config.toml
num_key_value_heads = 2
norm_eps = 1e-06
bias = "none"
learning_rate = 0.00749
beta2 = 0.95
warmup_steps = 200
Each number is 500 + 40 x the weight over the matrix's rms, rounded and kept within 0 to 999. Layers, rows and columns count from 0. Numbers have three digits each.

# layer 7 MLP down, 128x320, rms 0.22, rows 106-127, columns 160-319
479517522463462476527549520496465524480501578531520487497444477466479534464470464493485588503580572517511517530465475493464507467468543550512521470509524502528519556454416529497422551482549460469431489530456495504489427544502467529533517508470502505511529499503485538510525470500447477527505548467534484512538459464543487531460473540532460443498519574492492477476505453494518456534524492493506509499521515575570487516514495459500465445465533441589607490505484464499499467507536498
482543579532526460474522468487494500511468486512479573415502504473502500515477531542509413547487478492500492480548483475558482493531488532468487554491457484529509495539493439530469593453440476484479511470554463572491474504471456519517552499480487386447463482463534462556492518489439473499536578509437432524494480485424567502403526451538485489516528481536521478504528410532507482455552502478502532498522437500509437478432496545490515513451486553548483435444500515493469487491495499
485465502434448532533470463478498543504464573466573524524502515467538459520511430550507518527420472504534566534504515431475492502447525448447522541500545503548414459547501486518505508519486489521471429517522510527510446471542462543463476507465525562464517501479499430504551488510504460526438450513542531500514359593536515439460455532432530502501498524416464496413467508518517469529547514467463559581563518506485539464545475453500438514473529496574517547499494500474500556526483508
521516497514582446503485479544532477520491485510426496550424453539575506554486503510541432492492542536472529534478526513504452478496496517460568500519467549465502426467533531438507513506505538573492488478504565445485546489507463493508496514449496544466503447556456558473541442534433436552533551478506498517443517489484482520532493525524486479504491476545431450546521422477432562498453503439451469533471563517520444526498508470523414479460505466482468491513522497546495533470513488
515510547564468562459427487526524540467469504558499503455472534595494532543421450551509498512547534500575475456515472508490575508480463531461467513437526570533515481497476568549475529499474540468480492428545519490526482503534489445410565466517496446526480514497479519537497590565554533497514522490554497450466592467491523560502463498488493474458441490460527510525523459480452424454440502474400452445498586561564473477462526503497428488496518389502507546466468502579483506486514430
494520547525468553511496466485438556509534510508465520401552527441455577503417499464476549499464426518469456516545499585525502513511432510492448503482460491539528547537464507515469481466505537520530462518460515531567439473504478494490494527488451444424475504552480512458498477442578490552526518539483533501529415507491503512510508540441495460484504438470506515494474427471478484412479520509483462512480494510490486473490486487474565458570508558490592511418542471556474429590496475
500443484550526537467519521551412497487564515601514562510549542491455557489464497536508524594519559473567544517478458453570474527470547488517501559476507498559529484504479532496535483470517478528490535439524449479494455486499504504524441510567555449548465511557453478472445536432505470463505502441489554448552485514535459525472521534503500424511516531464456508461510501476483562542417567532494488480542482558489490641519538522526511493450527551456482459517522488443481527475486531
458513516416421518454487510548518495480430504508549469514533515530488484470559520528483506544488367582527536530471536492531505439507512488436511463438532429509506467474499465592413562526456505497533533477454445550495420511499492461512463534510471511489446468511511489527467496493375530426480558505458503511521526526517456560523510536489492510478583503471471481460449530545501432587500533514546503412466481464534569432550433537496467484556480536525459456502533485481516536510532449
494499496568506487471548472449483486526609508546502497458531594450445499586559500495501451563482498519531489495567505455553511530506482521471564548501529507438561471430510483444478491514463497541516451514555461404540518511498518503516495545529488514485488544434516517466506467518472554461485457480466404514510442511517521452488524500602470449521530529482498521473491434502478581482490483536480421464507482547477509488530511508510568520627522491459489503454520454557395488506525553
481488535487481447484553566456447530448403527431571454546440492514413484486448473500475456456534492471477560454555542506480528491476495505472485425522461582486540565495489454425498579470496453419477553507443498491458451559525557488555491496509456489507535432428456508496559525514475462474461414399452473527536577538513591440453480497468556463586482568494441426509502498582537492578435488500501457510569492491560424473517478536427516532467492453514510520517435454520460461464512477
522445471470538500490477496506492479493556409410546449497520486462556506545555514540479543515446457536473502458467617554460421455479517516438511479528528481488533526541516571487446464467486487522451552507374490467492491513470505484551526475461515496471517559438440495484484494442516540554518488555468421557547506444479517490495466473481596498546553505511522556516474512451522474442486510414561489462522521484534534416532489533482552486576521584530473448483527566477459577506440560
466526513513564486558496490427496436513491552542488555464515486546458529525515507526584453450475445451550523468425602508508473527491516506494487441547515542488467548513490506572484516523583487537483497484566446528481540490494508502550513508495454520533477455466515440545484503487515481501431510566571534551495537534481540491488429506481479515481530481548540449500423462421517507485488554501486576502550443460460505517557482499536462472463548574431462446470503470527491492615528437
524485514490457435471538537527426443512502513458480512503549423419445557496497461561538430583432510441426499583500546497510440480556504538418479520513532462486503565485525443431465451478533464486525437445468454398617612425492497488433523455485511562585497525387454509439504528560483477512515525494516497504544564481422446454556502580474484534516447422491570524548483508558508532471473454541481543508521513570611536556483528548564469531470525485493505521494490509470462510546516497
522474499548499541482440517510486484433515533547497468508520568482550507542460519491480497533451564561464525464488542549480469526494465456466527518479531499473427473557505488444524549523508484529489514465442505516481496446591487475466477539476541524507534507556492454524439486522515551441538495518558523444424521539454501579443534474521541565485521483460487489434486498541494492469448479502534490509562486504527449472518506470553548503480507492471515433500522507553436496450536512
447454509539519500500463495586393498487539444549495447481495546518458495551487537568480472462510522548558531522486483501434515541490453508510486511544463551516480529476518525453499500495399463550501471520489534462513533521501572462487526579510445491535520492505528489523539505510531486489509486547502535510552508533532489508507488507468443481485466488533541517496527574496480559551497492497518442463551461460496419491466445491441503483459431555477462482468477480495519513513532535
463483490449460517495525455571506503482424541444542480497488541417495434562482481459486454502468486511494501484565518418499466543511404501528489486485511497475494510412503493512520542526575460513449442533521471479534481524577547492446482465499543473476561546522465505545492553460616476516477457497570413464489478493538461462466455553542515490502549402467512409478499443485540492497531549460559515458487531540571422495515450498521527529482493481489514535494473542483465508516514557
466446485479489502430456472499466534491556499494522501529485494452485476530584556547569541535551451481474574468471504409526521487524541488508551425563492536545439480582523519461550515454512516502582543483505519489519488478507424425532452478523458460433502491470513475482468553541446475510534573473523437528509477534498502479521527549504447467520465558485574513513502487539441472470502480470500543479463478520459495518548416586523485522469533496552427471464404511549469568446461541
519503473490518520540553440580490437487482531506456539510482458543509562520536417479512546421450500504505510531493512546493442484520489473466467578552573551524521467465509486491492493475551503474561538440455500493495466571504492516506519494571542500436550449499507469514566481511464492527473480463474504470547454464489498437530485502435480492400530451518529452461586479506462590532501405452479526523498465453457516499481476415531561474491450465427468457549550604505524440471457560
446492535530534511487533576483471484508515538474476506503485476536517512530503465491514413515501510552509592435536497508474559477553503478446458479557541484484445466546472494445494500510492516395468419474522510459472471556533420489478486539552588473469475530456506510490549461427460445509429543491455555452455444550496443434557451571520525443551528463531476554483513517462453510514542452455463533439520413566486436560461561498505502431461475545540526473499506477498562582487466513
485488445525472493548587508507477530522546530473511456474429451466461488489440571443521574490523503537513519551464524483584507531489545506515532590526489526533423532510489538504556479489506534466479522543506462537565509518494494438449471495508552605550530476507470481476578535621490528539526471472486490511497503508577542524522519523448400527510558579567556431467466535538535481484536489475515579541504507455495526513523381480521604469547445543480527620490519564482498514490399495
491560469527490503483411498519528457428461536562523457471578568447523491562454478486457426525479549531524480481417461465487541526461507466529523481441495568482529495484587491535489462507465410496600504481517510546471522481465500546563495471501504473435526469552465561424483520477503498533570497571516435459479446534477509475496567553590509438476443447516542467503460463482585478540494527520580480488537467603532490465526560504500473520509472496542547481524505547514490481541482552
486503478499411470523509489514461429483452551508561487417488509479540479489497551450543524422570540551494446470476613550589548491453519464489559515503499599460559530500481487517505498453454572423491583518518471452486581483523516431439496436466504494584514468534482489434496490433502519468434509480426511495559479546468500517476497430568480482490461456493520529551489505509545443502409545461507557536482527397517484556542521528479491480514556509501473519460530494474474439528473484